Weights of a small GPT-style language model, trained from scratch on English Wikipedia.
Size: width 64, 1.22M parameters.
Architecture: LayerNorm before each block, tied embeddings.
Training: a variant of Adam for these matrices, 93M tokens.
Each number is 128 + 24 x the weight over its row's rms, rounded and kept within 0 to 255. Layers, rows and columns count from 0. The size above them is the row's rms in percent of the matrix's.

# layer 9 attention query, 64x64, rms 0.122, rows 0-31, columns 0-63
size [107  81  86  90  95  91 106  87 125  99  92  95  82  97  79  73 104  88  77  92 101  87  98 106  67  69  93  81  79  96  90  82]
[[121 168 119 146 138 153 127 107 143 115 102 123 148 152 126 115 124 157  94 149 153 114 138 125  98  93 146 166 120 113 121 137 107 134 143 104 108 135 129 147 128 154 131 145 120  93 172  97 103 151 202 146 111  91 126 148  98  80 127 168 143 172 107 136]
 [137 119 143 152 153 115 176 129 155 133  93 140 104 127 105 115 158  94 129 100 126 130 136 162 108 159 142 139 141 173 143 137 126 111 112 126 123 166 168  85  93 115  91 143 158 115 103 139 125 135  97 123 137 144 132  84 100 105 185 125 170  96 143 129]
 [125 106 178 117 137 120 161 105 124 107 157  99 154 124 145 175 121  96 144 122 124  88 144 109  69 120 149 143 143 180 146 125 141 158 137 135 135 142 140 103 103 125 135 127  81 108 141 142  94 110 169  79  98 102 132 123 128  84 135 128 140 125 111 118]
 [134 130 100 141 123 149 117 164 141 129 130 155 130 126 132 111 135 178 129 149 153 139 111 106 130 109 107 112 133  97  97 135 105  98 102  94 103 107 100 167 147 108 118  94 148 146 124  87 186 102 113 174 101 143 123 148 158 164  88 136  89 123 148 104]
 [ 97 135 150 112 123 140 124 136 130 146 162  72 132 158 152 175 109 128 127 122 121 121 130  93  78 152 121 149 168 116 124 131  93 106 127 180 103 168 128 136 121 102 172 137 122 109 119 112  84 144 116 109  98 114 122 132 109 107 144 185 133 124  98 115]
 [156 152 111 134 110 108 128 109 136 110 118 182 127 109 117  87  93 129 135 148 119 103  96 163 147 131 134 111 102  94 129 130 152 152 147  81 143 108 101 123 144 147 137  74 150 114 119 141 164  96 143 147 140 137 152 151 168 158 135 100  77 168 118 124]
 [147  76 109 133 129 155 118 177 139 141 118 120 114 123 137 143 132 161 127 116 117 149 148 180 106 118 106  98 113 124 156 122 119 118 119 129 107 149 110 164 132 137 162  77 140 144 103 111 132 171  73 147  89 110 178 137 106 148 108 104  99 142 109 110]
 [167 111 169 157  76 124 112 121 114  93  99 163 126 138 129 153 133 142 109 123 144 122 171 165 107  95 150 175 150 111 124 150 122 158 105 100 122 126 149 129 128 114 150 105 180 138 148  99  85 166 142 113 144 101 129 141 131 107 148 117 110 142 124 163]
 [128 107 154 106 136 103 158  73 137 109 103 128 136 119 114 146 107 102 143 104 156  99 144 129 119 141 141 157 125 170 158 162 189 156 137  92 152 122  96 100 137 143 111 132 107 117 149 140 140 112 146 144 127  83 133 146 136  92 149 110 125  88 127 183]
 [137 147 149 105 125 144 143 115 114 118  99 139 137 144 130  87 108 157 121 166 104 124 126 121 177 129  99 125  95 123 118 111 147 127 116 118 119 132 119 139 162 151 162  69 131 135 121 151 157 110 163 141 129 173 153 106 138 170  79  97  71 160 108 127]
 [ 75 139 140 120  93 111  99 128 110 116  99 170 146 131 115 112 179 113 118 140 131 158 167 157 141 113 117 118 132  72 138 139 146 154 147  63 122 112 140 118 134 115 132 107 151 116 133 100 151 167 150 138 123  92  80 114 145 108 142 118 114 101 136 152]
 [ 76  97 124 149 121 148 115 127 129 154 143 120 128 149 157 165 122 136 150  81  91 180 150 142 115 110 126 150 139 170 127 127 118 136  88 110 104 160 151 132 120 138 153 124 120 104 118 101  80 162 135 109 142  93 116  99 104 110 102 142 170 127 156  97]
 [133  67 113 121 124 132 135 153 111 144 120 136 148 130 132 115 151 119 135 172  89 108  98 152 149 137 146  78 194 172 119 139  91 162 161 136 115 127 126 122 112 120 125 136 134 116 143 168 125 145 138  96 145  97 139 112  64 118 124 101 111 140 139 139]
 [135 117 141 179  86 126 149 154 129 104 129 157 175 108 112 126 138 121 137 131 148  73 105 146 127 155 178 165 144 158 101 139  98 133 146 104 137 142 134 124 124 109 122 138 140 139 137 101 116 124 119 144 121 113 121 169 167 112 177 129  81 146  89  99]
 [128 144 112 137 163  99 129 101 174 125 105 127  82 143  78 135 117 153 146 112 149 123 127 137 179 148 138 119 106 137 148 148 138 119 117 110 114 150 127 146 153 118 122 101  77 154 153 124 189 103 150 140 148 146  83 105 109 121 134  95 115 159 127  88]
 [118  94 114 117 103 150 136 170 145 125 122  66 131 132 121 132 112 169 123 136 143 116 141 141  98 111 162 143 139 120 153 110 115 126 152 140 135 100  82  95 165 128 127 150  99 114  72 166 122 139 111  98  99 136  89 143 120 108 155 173 137 144 140 167]
 [140 111 127 126 101 106  85 165 158 121 126 147 104 104  90 148 133 121 137 108 107 163 120 170 165 130 125 105 101 112 145 105 147 113  88 122 133 110 137 123 149 145 155 117 128 194 106 146 127 140 107 145 174 170 152 116 172 151  97 101 140 115 145 110]
 [116 147 163 137 116 130 137 108 113 120 141  93 154 144 162 132 115 142 108 146 143  93 138  97  88 119 155 191 127 121 102 151 108 157 188 109 123 146 134 119 142 152 143 123  98 113 156 111 103 144 188 115  92  91 116 139 113  96 165 146 130 125 118 132]
 [120 125 128 129  95 137  88 149 106 110 143 114 138 181 136 166 118 118 103 115 160 156 158 100 115  92  97 141 130  99  99 103 122 140 125 155 132  97 134 170 135 146 171 134 110 163 135 110 110 177 144 130  88 102  99 174 147 128 116 160 134 115 148 115]
 [148 102 130 117 130 138 137 147 191 117  85 139 122 112  91 131 156  52 148 105 121 149 138 163 129 149 158 136 158 164 153 134 130 103 104 117 128  98 101 107 115 147 108 128 149 117  98 148 161  92  76 132 129 158 120 130 128 120 110 110 150 122 144 133]
 [106 169 112 126 150 171  83 131 120 161  82 162  96 133 110 142 121 135 129 126 130 165 139 127  97 110 102 145 138 113 136 123 117  87 121 117 125 115 117 152 103 139 134 117 174 136 128  89 174 130  68 163 137 155 103 138 144 141  92 157 121  92 129 115]
 [132  85 171  93 151 111 157  75  88 117 143 140 160 125 155 134 126 106 144 115 112 121 125 118 158 113 143 149 128 150 165 144 167 124 174  99 122 143 110  78 123 144 108 113  93 135 144 141 120 133 175 104 112  88 133 120 122 100 127 100 126  87 119 129]
 [ 94 131 118  92 146 105 131  94  81 115  87 180 122 120 100 127 107  99 139 137 148 139 135 134 140 108 107 113 162 150 126 161 151 127 125  88 118 115 108 123 131 108  82 137 124 163 147 122 150 110 137 201 130 141  86 122 117 164 140 105 140  97 121 125]
 [140 147 115 146 134 164 125 162  90 154 154  96 106 121 158 130 119 170 124 148  98 153 123 129 136 112 137 127 135  77 101  76 106 103 130 131 113 151 109 152 138 132 143  85 129 120 122 113 150 175 134 116 141 178 146 130 114 134  99 107 112 126 111  60]
 [ 96 120 107 145 116 115 135 161 156 140 149  66 128 178 124 116 137 142  86 134  84 131 141 185 116 121 135  89 155 124 103 137  91 110 131 159 139 138 111 169 124  95 139 163 156 132 125  97  94 122 121 102 108 127 156  98 111 110 123 137 146 117 135 153]
 [195 154  98 146 116 147 116 154 157  96 126 105 119 117 122 137 133 113 108 125 132 115 140 139 125 121  98 129 117 145  87 155 113 118  91 129 173  89  79 139 135 130  96 141 149 136 134 131 163 107  95 113 146 197 120 136 110 170 111 153 149 117 115 128]
 [144 143 113 103 112 115 143  94  92 121  86 137 154 109 154 111 145 123 134 150 144 111 117 100 146  98 148 156 143 127 102 117 113 137 133 133 144 125 134 136 119 109 114 129 109  75 149 129 200 104 147 178 133 132 115 152  92 152 172 133  97  83 138  92]
 [139 141 191 143 102  91 117 110  86 126 127 115 137 127 155 128  97  84 112 151 142 145 100 129 171 130 128 108 134 179 128 106 166 151 113 157 126 134 139 109 102 149 117  78 132 140 104 132 162 132 182 113 106 147 140 150 148 126 114 120 159 162 136 121]
 [ 91  91 109 127 108 140 142 123 140 166 142 133 136 146 150 130 102 141 142 122 116 153 133 120 111 142 109 170 152 101 184  96 115 120 144 127 102 100 161 123 170  98 190 134 144 106 107 134  91 125 122 112 157 104 131 111 103 117 135  77 123 169 152 112]
 [126 104 120 138 128 187 121 155  73 177 102 141 138 152 143 139 105 135  79 180 121 137 107 135 124 157  99 116 148 170 120 118 130 143 123 119 105 132 139 122 108 133 117 102 112 128 113 107 170 102 142 131 137 162 134  79 119 160 102  85 133 155 134 136]
 [167 139 143 140 129 116 113 145 172 128 169 153 136 169 138 164 156  79 128 105 110 153 161 113  94 171  83 124 143 151 131 131 118 117 114 142  87 117 122 136  96 108 158  94 140  97 103 124 156 103 100 124 134 122 128 123 116 101 119 167 158 159 112 108]
 [127  97 170 103 128 121 127 129 144  90 153 123 105 155 134 108 124  78 120 118 161 131 130 157 141 153  96  98 126 123 151 105 124 122 126 177 168 127 119 117 143 153 127  93 133 108  97 125 164 157 118  70 135 156 130 127  95 163 122  86 152 159 143  99]]
# layer 9 attention key, 64x64, rms 0.118, rows 0-31, columns 0-63
size [103  92  75  92  89  81  84 124  83  75  83 100  92 100  82  81 103  68  82  70  92  90  94  73 103  86  96  89  82  91  90  87]
[[106 108 120 112 154 115 138  90 164 113 128 148 167 172 113 159 157 147  73 122 144  85 141 103 175 135 116 130 178 131 112 125 135 123 154 114 125 135 124 122 108 112  85 155 125 122 144 133 134 110 162 121 129  91 118 122 130  73 152 116 168 103 154 135]
 [107 118  92 161 107 141 136 148 116 119 167  95 104 134 116  95 183 119 159 147 113 108 127 127 176  98 119 113 120 111 111  83 149 153 143 141 106  85 131 139 174 146 129 162 132 138 152 136 134  82 125  88 159 141 147 173 125 139 131 109 152 127 144 119]
 [124 101 107 138 114 106 148 134 153 118 145 126 168 139 105 128 128 149 157  97 108  57 139 129 138 156 126 159 104 130 160 107 151 147 100  98 147 131  80 104 183  87 107 139 116 143 163 167 153 114 101 128 130 100 115 154 111 116 154 128 148 121 108 120]
 [124 163 143  95 122 164  88 106 111 148 137 157 118 162  94  95 149 160 102 173 129 162  72 145 140 110 144  93 125 115 123 110 106 102 149 149 142 111 126 164  98 161 130 103 160 142  93 115 132 129 122 120 146 143 147 103 106 147 113 127 108 176 134 116]
 [148 135 159 107 152 113 125 118 136  66 140 193 109 123  66 156  95 107 160 108 150 150 113 108 142 119 147 134 156 151 134 118 126 137 146 131 179 131 173 129 127 144  94 153 117 128 136 110  87 102 132 125 169 123 124 124 141 103 143 118 132 141 147 152]
 [100 107 126 135 126 117 145 123 122 155  96 125 151 160 178 104  94 126 106 119  66  81  96 152 100 123 116 164 135 140 175 151 148 100 140 103 155 138  98 138 155 156 132 132 134 131 142 168 180 125 119 133 106 156 125  93 138 138 118 132 112 160 116 122]
 [154 168 126 122 119 109 148 114 116 119 126 150 141 159  81 134 164  79 143 155  84 111 106 110 109 145 125 130 151 159 132 142 106 117 137 151 110 108 142 131  97 154 106  88 139  97  98 132 178  98 150 111 106 159 144 124 112 143  77 142 166 148 129 153]
 [126 163 135 114 137 128 106 131  97 189 116 124 116 116 128  74 143 127 111 135 127 119  70  99 155 120 122 111 111 115 124 120  97 102 129 147 139 113 180 145 132 126 148  93 156 144 102 123 142 145 128  91 129 166 111 100 125 182 114 147 115 186 121 127]
 [112 109 123 168 123  81 161 119 134 135 130  78 126 125 140 124  97 115 161  95 143 120 139 128 121 110 134 152 140 149 127 159 196 153 115 111 141 149 102 112 135  79 103 174 107 102 153 126 156 147 111 141 120  68 122 120 122 117 157 133 159 103 114 122]
 [145 159 112 151 115 162 113 105 140 185 114 125 140 148 185  66 112 142  95 148 128 122  94 118 152 154 106 107 117 113 144 156 114 116 146 118 133 116 119 144  79 153 120 127 147 145 129 127 149 136 129 146 100 153 125  77 119 131  91  89 118 169 138 132]
 [126 131 110 130  80 114 136 138 150 161 113  41  96  92 140 107 127 119 142 118 144 130 110 106 137 126 158 112 135 106 101 183 137 103 103 119 160 161 113 164 128 140 141 126 137 118 115 134 115 150 138 110 126 125 133 128 131 193 151 129 127 136 128  73]
 [134 159  97  92 141 147 101 156  93  95 168 169 146 142 103 137 192 102 148 126 115 128  97 137 140 137 160 128 106 169 108 126 123 106 101 145 111 144 151 140 128 167 162 110 130 151  79 137 149 156 123 152 125 123 136 163 130 125 144 135 109  85 117 133]
 [140 118 117 137  87 159 114 125 120  99 126 152 160 134 148 158 148 137 115 130 124 141  99 138 139 127 156 106 107 112 183  78 122 113 162  93 145 134  93 110 101 135 133  93 112  89 107 164 185 127 121  90 119 159 113 131 113 181 137 135 160 125 122 125]
 [ 88 189 133  91 120 118 106 135 126 151 114 127 114 112 130 116 116 115 108 136 107 119  96 153  82 148  90 147 123  86 132 128  97 144 148 153 161 116 122 142 147 108 148  86 144 113 126 106 131 166 107 107 119 144 127  99 154 170 105 156 102 184 138 133]
 [113 115  92 178 117 159 100 133 109 183 127 102 134 111 128 139  91 118 108 130 149 112 132 124 109  93 145 148 126 105 115 143 151 140 133 121 148 102 139 126  88 166 148 135 126 132 150  78 114 179 146 150  95  96 149 157 131 121 102  74 139 143 147 151]
 [131 135 188 105  97 126 149 107 121 127 154 135 131 150 154 179 140  87 125 173 110  99 140 118 112 116 129 115 111 133 107 114 153  98  98 138 107  96 161 151 112 154 145 144 120 109  85 117 156  97 120 130 176 168 135 105 136 165 114  93 133 146 140 147]
 [125 177 139  98 137 164 122  79 151 157  97 168 127 130 117 131  99 137 137 160 156 131  81 114  75 120 121 142 140 112 121 147 106 123 175 117 124 110 156 115  97 141 137 143 137 102 132 101 112 161 165 120 112 108 116 103 121  78 166 151 129 143 140 117]
 [133 144 122 124 108  88 157 103 140 124  94 128 162 124  75 152 114 155 166  95 147 104 119 140 131 152 107 149 141 143 146 136 149 140 118 108 125 148  94 117 115  83 111 180 101 110 131 179 138 136 112 118  90 103 113 112 102 116 155 108 158  89  94 137]
 [165 116 135 122 174 100 143 134 151 135 137 156 128  91 102 200 133  97 142 111 157 125 141 145 118 150 132 156 126 161 119 117 116 101 103 131 138 127 156 112  75 154 118 124 132 108 113 102 118 122 152 148 146 105 176 107 130  80 150 122 168 116  93 130]
 [166 167 132 132 152 142 131 121 126 127 149 139 128 127 135 159 142 139 164 148 123  62 109 109 136 154 158 153 124 111 104 130 111 121 104 147 108  94 100 110 130 121 147 111 160 118 115 127 141 118 188  65 132 144 110 152 169 124  76 151 147  99 125 119]
 [138 162 144  86 145 155 114 120 115  80 138 163 115 150  84 155 164 119 128 133 109 144 110 139 157 119 125 107 147 128 142 108  69 110 165 164  99 127 156 153 121 158 126  76 139 159 104 116 160  98 149 114 134 147 166 107 138 108 115 122 111 129 117 147]
 [107  79 127 136 113  86 140 134 160 126 154  90 125 117 130  96 104 121 128  90 149 118 143 119 105 133 117 160 149 155 163 120 171 150 126 119 139 122 109 119 145 117 103 191 109  98 156 160 117 158  91 140 106  84 105 149  97 111 140 125 155 103 110 111]
 [130  95 113 155 156 113 169 141 141  98 133 105 153 110 113 127 121 138 148 117 155 104 126 165 124 116 155 116 122 157 136 162 142 161 116 104 153 171  89 114 121 108 105 171 119  81 165 140  80 128 120 107 126  75 130 142 123 101 164 151 156 127 102 127]
 [137 165 131  73 112 142  96  93 177 148 123 157 157 144 146 132 122 139 110 159 121 153 119 101 150 144 101  97 100 128 120 115 105  83 169 164 120 124 160 179  96 158 113 103 156 155 114 149 163 132 123 124 127 131 150 148 134 109 127 109 123 158 130 120]
 [151 129 135 125 132 189  88 162 102 117 137 166 130 154 113 110 162 166 112 125 102 140  85 108 159 114 113 105  95 110 110 100 114 106 115 153 156  96 166 138 112 149 141  90 117 140 102 110 147 120 146 109 145 173 145 102 119 141 108 133 102 165 148 120]
 [146 121 168  99 154  75 143  91 156 106 109 120 126 140  86 146  94 140 142 128 143 134 150 127 118 135 151 164 106 151  95 103 131 131 140 125 164 128 142 100 150 106 115 136 128 109 184 136 123 105 143 133 136 116 119 113 116  55 168 138 157  88 121 126]
 [133 124 140 140 116 161  89 138 142 131 119 141 100 114 134 130 100 158 170 127 139 143 112 169 143 103 117  83 126  56 124  89 134 130 155 153 106 125 118 152 124 102 107 139 160 142 147 104 100 160  69 125 133 123 114  94 166 125 134 128 158 158 108 107]
 [ 85 144  83 162 108  88 121 143 106 177 147 125 148 132 157 130 168 136 134 145 101 107 122 117 153 118 120 135  98  89 149 119 103 108 157  83 108 151 141 163 187 133 133 143 119 120 155 118 130 117  80 142 138 133  97 160  85 136 126 136 122 128 120 142]
 [149  97 144  97 151 149 111  88 116  80 122 187 129 144 137 134 135  87 118  90 109 120  92 152 150 131 118 101 160 146 155 141 134 111 115 115 142 136 136 118  74 158 123 118 141  86  77 141 118 117 108 145 116 128 134 148 148 145 144 131  90  87 139 145]
 [151 156 113 123 115 126 125  76 146 133 107 129 148 130  75 156 125 136 106 126 138 121 113 149 118 136 153 110 119 124 153 163 124 108 167  79 129 170  99 146 111 141  85 108 123 114 128 177 160 124 130 131 130  95 145 119 130  92 144 144 161  67 114 163]
 [135 164 125 115 133 145 104 124  97  77 101 156 121 120 122 156 123 107 136  52 147 128 158 106 164 140 135 151 177 123 115 112 116 111 154 101 139 148 156 122 138 174 142  81 140 131 133 126 124 114 171 151 138 131 140 123 120  80 132 153 138 107 116 158]
 [151 110 135 149 136 102  99 106 104 130 177 181 139 133 155 136 105 130 166 118 103  94 124  91 132 117 138 152 136 124 131 117 114 120 138  93 117 122 122 159 161 136 124 137  98  99 156 150 144  81 132 122 113 104  82 137 112 114 196 130 155 105 160 151]]
# layer 9 attention value, 64x64, rms 0.0881, rows 0-20, columns 0-63
size [ 98 109 103  78  94 105  95 103  94 108 111  98  90  92 103 107 110  88 108 108  94]
[[145  84 111 117 138 146 139 156 150  97 156 106 126 152 137 139 163 154 136 127 131 109 158  79 155 121 116 151 145 138  86 128 111 125 126 120 160 119 102 106 120  79  89 136 140 107 117 161 172 118 139 120  98 143 116 182 104 138 143 138  88 101 167 147]
 [139 164 134 102 128 114 163  81  83  99 138 116 145 120 115 138  94 131 151 138 152  89 175  81 154 120 142 113 139  85 123 119 134 107 144 140 120 103 157 179 100 133 131 134 121 109 128 143 127  97 127 164 110 181 143 131 142 162 108 146  99 129 119 154]
 [126 155 142 124 112 148 118 120 156 114 155 109 108  82 108 101 139 145 108 164 190 162  69 125 132 105 149 115 110 100 149 168 134 159 138 128 123 154 144 140  87 157 117 127 160  83 116 101  93 148 109 123 130 100 136 129 142 106 150 155 111 152 136 127]
 [129 108 198 109  98 150 126 155 132 156 109 123 139 118  99 135 135  71 141 127 134 134  85 114 128 152  84  88 109 170 135 130 116 134 135 127 107 149 112 113 164 137 161 137 119 113 137  85 150 103  90 151 113 114 144 105  87 119 107 134 158 112 144 106]
 [ 98 132 127 140 125 114 123 114 142 147 143 137 133 107 132 158 111  94 123 103  78 148 193 113 142 139  74 104 162 158 135 169 135  99 133 112  96 124 182 151 140 134 166 114 141 144 131 139 129 148 125 113 175 113 181 157 152 136 111 132 128 112 137 139]
 [108 128 111  70 124 142 115 116 145 144 119 157 129 142 148 120 127 156 135 184 154 144 141 107 101 146 156 124 128  98 148 140 130 120 180  64 112 136 147 122 126  78  72 142 143  90 127 132 119 132 154 139 104  88 114 140 113  98 142 158 128 110 115 140]
 [146 124 149 142 110 108 143 118 157 143  73 146 133 113 109 113 136 147 145 124 158 117 104 102 138 133 133 160 154 159 111 134 128 128  93 109  87 125 118 137 153 158 171 125 128 124 119 162 141 120 138  93 142  71  98 104 186 168 153 152 165 114  98 139]
 [155 180 135 140 169 164 120 124 102 119 109 109 122 152 124 164 114 133 148 131 115 106 162 138  97 114 148 184 134  95 120 128 137 110 149 123 139 149 135 103 148 142 112 122 145 146 118 101 107 139 176 159  87 134 139 163 127 126 116 129 159 139 170  63]
 [162 153  97 127 134  86 111 122 116 137 162 113 108 120 101 138 133 121 116  92 146 143 138 152 156 100 123 138 143 135 112  78 139 134 107 118 142  87 173 121 128 128 175 108 148 163 117 120 143 136  74 166 135 133 154 149 146 137 166  79 114  89 105 141]
 [147 149 132 151 112 112 139 136 110 173  79 140 119  87 108 170 168 143 114 110 135 153 105  88 116 109 128  75 112 104 142 148 111 131  61 125 107 153 130 138 122 147 153 135 144 115 117 161 149 115 153 111 130 101 152 148 105 112 168 161 127 153 118 121]
 [129 135 101  94 135 111 122 153 126 103 121 126 133 110 162  99 156 147 171 127 159 123 150 121 175 124 106 121 103  98  92 123 117 146 145 147 126  97 127 114 151  82 112 156 108 153 123 145 109 123 148 121 145 123 107 178 144 137 171 156 144 172 137  62]
 [ 98 150  88 128 101 150 146 125 156 147 133 140 166 128 100 181 104 160  95 124 128 102 149  85 139 146 139 151 139 108 136 159 109 146 133  95 137 157 121 139 129 121  91 138 111  93 143 159 142 125 170 117 138  99 124 156 105  74 105 172 116 101 142 134]
 [138 122  91 122 140  95  89 155 148 126  98  99  80  86 111 101 128  87 167 107 139  93 105 137 150 130 130 160 125 115 140 182  98 113 120 166 198 123 148 142 120 128 106 120 152 117 111 116 155 135 136 115 113 123 115 122 134 154 131 133 125 127 104 170]
 [128 124 160  70  99 114 110 142 133 153 134 121 120 114 170 140 101  76 172 137 131 132 124 154 158 144 125 110 130 157 161 143 154 122 128 132  92 121 131 161 134 113 166 125 152 166 115  91 131 113  93  87 104 150 102 100 132 164 112 133 170 127 106 134]
 [120 129 113 146  77 154 130 128 171 151 160 102 143 126 115 108 162 172 106 147 199 105  96 102 106 115 133 126 137 126 139 179 100 123 136  96 108 108 112 115 102  89  95 150 128 128 140 134 134 147 165 116 127  97 111 153 147 102 129 146 113 142 120 156]
 [138 108 109 114 128  77 128  93 144 141 164 117 114 151 119 118 124 145 136  87 111 118 157 116 136 128 153 156 104 140 113 122 136 147 150 126 180 106 124 120 161  86 133 146 122 128 151  75 136 151 184 110 136  88 141 158 123 116  95 160 142 125 178 157]
 [142 152 127  81 137 120 117 139 145 109 144 135 146  78 118 134 174 143 117 150 184  87 126 107 133 130 115 138 145 105 119 145 143  93 146 142 148 130 118 163  90 123 159 117 118 129 131 193 108  96 132 121  92 112 136 124 141 163 126 194 134 145 122 133]
 [ 87 120 130  89 140 146 132  96 127 167 171 138 141 125 127 164 123 139 149  78  64 147 171 138 110 121 133  99 109  78 136 118 116 122 111 124  92 108  87 119 139 148 118 130 130 145 121 114 122 132 106 119 139 141 122 154  98 144 121  84 128  77 142 151]
 [125 119 101 109 105 113 107 113 153 142 152 137 168 110  92 172 125 143 124 162 125 134 105 157 133  99 217 148 118 138 117 145 126  88 111 112 151  84 118 159 124 143 143 125 146 121 136 115 117 109 131 117 122 139 102 147 118 107 135 125 148 113  93 192]
 [ 99 143 118 109 115 124 139  87 173 123 130  89 137 113 117  93 180 167 120 148 179 121  83 152 121  98 116 132 151 109 140 142 119 140 161 102 127 161 105 140 130 143  97 135 137 107 146 167 107 129 105 143 142 108 137 124 116 111 158 110  75 113 112 167]
 [ 91 149 126 108 140 125 139  92 129 111 164  67 101 143 130 127 133 125 125 102 123 151 151 110 185 122 121 110 142 119 129 131 156 150 107 156 114 105 133 146 124 132 131 109 116 135 103 120  76  81 121 116 102 168 118 153 163 156  83 126  71 127 112 140]]
# layer 9 attention output (transposed), 64x64, rms 0.121, rows 0-19, columns 0-63
size [ 92 115  98  85  84 109 102  91  89  98 106  97  88  93  96 108 110  93  98  98]
[[140 132  95 145 153 150 137 116 141  99 145 115  97 115 139 104 129 169 146  85 113 115  95 118 126 177 147 158 105 134  64 152 142 169 114 117 125 170  76 129  84 130 101 111 145 146 139 128 136 156 125 147 156 127 112 125 126 166  99 120 123 160 132 111]
 [132 167 126 116 144 136 168  98 138  82 134 110 127 125 125 118 151 113 109 142 171 121 155  91 116 131 147 127 119 142 110 142 103 138 185 156 156 134 143 113 103 121  90  95 129 125 125 159  76  79 162 128 106 134 146 122 166 152 124 158  86 152 137 149]
 [ 98 140 122 179  77 135 139 130 160 148 117  98 104 105 131 142 132 113 122  92 160 139 118 126 109  86 138 148 124 121 158  92 117  98 145 188 136 123 173 124 112 137 177 132 115 103 110 115 105 176 136  92  99 130 161 130 125 134 129 127 134 116 148  94]
 [108  83 123 107 102 130 135 154 119 109 131 124 112 127 155 120 108 119 116 122 147 145  83 138 156 147 125 138 139 119 167 114  98 109 114  96  93 124  65 155 138 164 137 194 122 147 118 125 159 134 125 131 113 177 126 112  75 132 146  96 142 125 147 159]
 [ 92 135 138  89 165 169  91 133 155 108 131 130 137 166 113 120 134 136  93 150 116 149 117 130 116 137 148 136 112  94 170 145 138 150 136 124  77 186 120 137 126 131  93 165 135 114 132 112 126  90 151 105 146 141 161  96 127 107 175 150 129 117 169 127]
 [154 159 128 163 151 131 104 164 106 120 151  99 142 108 127 129  99 113 143  81  87 102 137 116 145 116 105 172 116 129  67 128 123 101 183 123 135 131 113 166 143 158 139 147 121 136 141  95 137 142 138 121  92 133 135 126 159 153 136 161 103 121 152  85]
 [142 146 191 151 117 134  90 125 150 126 129 122 109 147 127 118 139 149 133 151 125 138  60 147 157 113 108 172 111 133 150 154  98  97 102 124 132 142 134 147 171 129 137 117  77 147 141 127 118 112 137 151 134  89 122 109 120 112  82 122  97  83 124 160]
 [144 135 161 131 152 126 131  88 110 123 111 137 171 134 168 160 131 138 145  90 137 131 147 131  59 151 108 131 121 148 102 137 109 142 137  82 182 102 145 121 122 128  95  95 135 126 106 124 149 165  99 131 141 141 143 138 144 122 167 121  77  88 128 130]
 [103 131 134 114 149 108 129 145 137 138 183 143 107 158  85 159 203 181 120 104 126 121 135 126 149 110 131 142 165 113 140 160 112 137  87  89 127 143 145 106 142 115  92 144 148 123 155 148  90 129 140 111 118 101 100 119 111 137 129 102 165 116 141 125]
 [135 144 167 158 138 105 112 163 139 140  83 118  63 126 101 127 108 125 115 134  97 151  87 162 144 117 122 130 113 134 181 122  98 106 136 103  93 126 141 132 146 146 153 135 162 113  99 139  96 104 165 115 152 133 146 117 152 135 143 105 111 138 178 152]
 [152 136 157 137 114 113 154 127 104 140 150 123 166 109 140 118 143 149 127 120 148  99 123 104 140 143 130 101  64 138  98 138 144 102 167 157  88 147 148  94 121 127 149 133  76 139 124 135  74 167 122 142 142 137 134 151 176 127 157  90 110 122 107 100]
 [150 168 124 140 201 120  94 134 124 153 128 107 134 123 118 113  92 119 133 113 110 127 128 110 137 175  97 166  83 107  95 109 131 115 166 115  91 103 135 136 105 133 103 134 137 157 116 109 157 151 129 128 121 143 123  83 110 144 118 176  94 112 153 148]
 [123 157 119 138 112 150 114 184 171  87 154 124 112 115 129 116 163 167 117 129 119 131  97  87 110 101 106 129 112 127 137 156 153 145 119 151 141 131 108 167 107  84 125 117 150 108  85  86 124 153 112 103 113  97 173 166 113 130 128 119 118 155 116 154]
 [115 124 135  91  87 147 122 152 130  85 159 126 107 140 142 113 155 128 115 133 128 159 104 104 141 101 113  84 126 117 153 136  97 114 143 120 155 135  89 194 132  89 121 168 119 132 142 117 115  69 164 150 113 123 126 155 145  78 140 122 119 148 111 121]
 [127 156 133 179 148 124  95 165 171 149 124 144  94  96 111 113  94 128 133  95 128 135 145 103 127 136 123 175 123 131  93  86 102 142 139 179 145 143 141 160 114 137 121 152 117 138  99 102 128 190 147 142 121 103 109 122 135 124 102 135  89 127 139  99]
 [111 140 149 126 224 154 116 111 122 137 136  83 173 131 117 122 121 161 139  98 129 140 158 115 134 129 130 159 100 162 107 143 159 110 105 152 110 130 114 114 104 133  88 144 118 122 121  89 152 169 122 123 145 106 112 124 115  82 108 136 128 119  99 121]
 [102 167 153 159 121  87 154 145 174  94 156 121 131 132 122  80 113 125 139  98 175  86  85 124 137 106 132 142 128 136 122 135 116 112 167 139 103 138 133 139  92 106 138  98 100 160 122 128  92 128 150 173 116 103 151 129 157 142 114 142  87 130 121 130]
 [103 104 112 106 143 133  92 134 101 137 130 117 103 167 111 138 134 125 132 140  93 152 161 124 160 150 143 103 142 140 126 134 136 156 160  67 100 110 104 143 142 101 111 166 182 130 163 102 153 123 144 105 132  99 124  95 180 145 115 160 107 129 159 132]
 [153 181 115 170 150  82 107 159 152 142 154 113 124 120 118 144 153  99 140 142 110 153 124 136 114 104 136 140 136 120 144 129 139 132 117  93 169  93 136 143 124  83  81 128 161 121 129  91 144 122 135 123 106  77  96 137 176 115 103 153 107 154 119 117]
 [ 89 164 114 160  97 103 113 146 142 157 131 101 119 114 135 107 141 117 114  86 138 118 122 132 174 114 133 161 168  96 106 125 126 121 131 177 135 144 144 148 110 143 150 104 119 146 119 104 113 165 128  85 118  81 116 103 121 183 128 160 111  98 140 100]]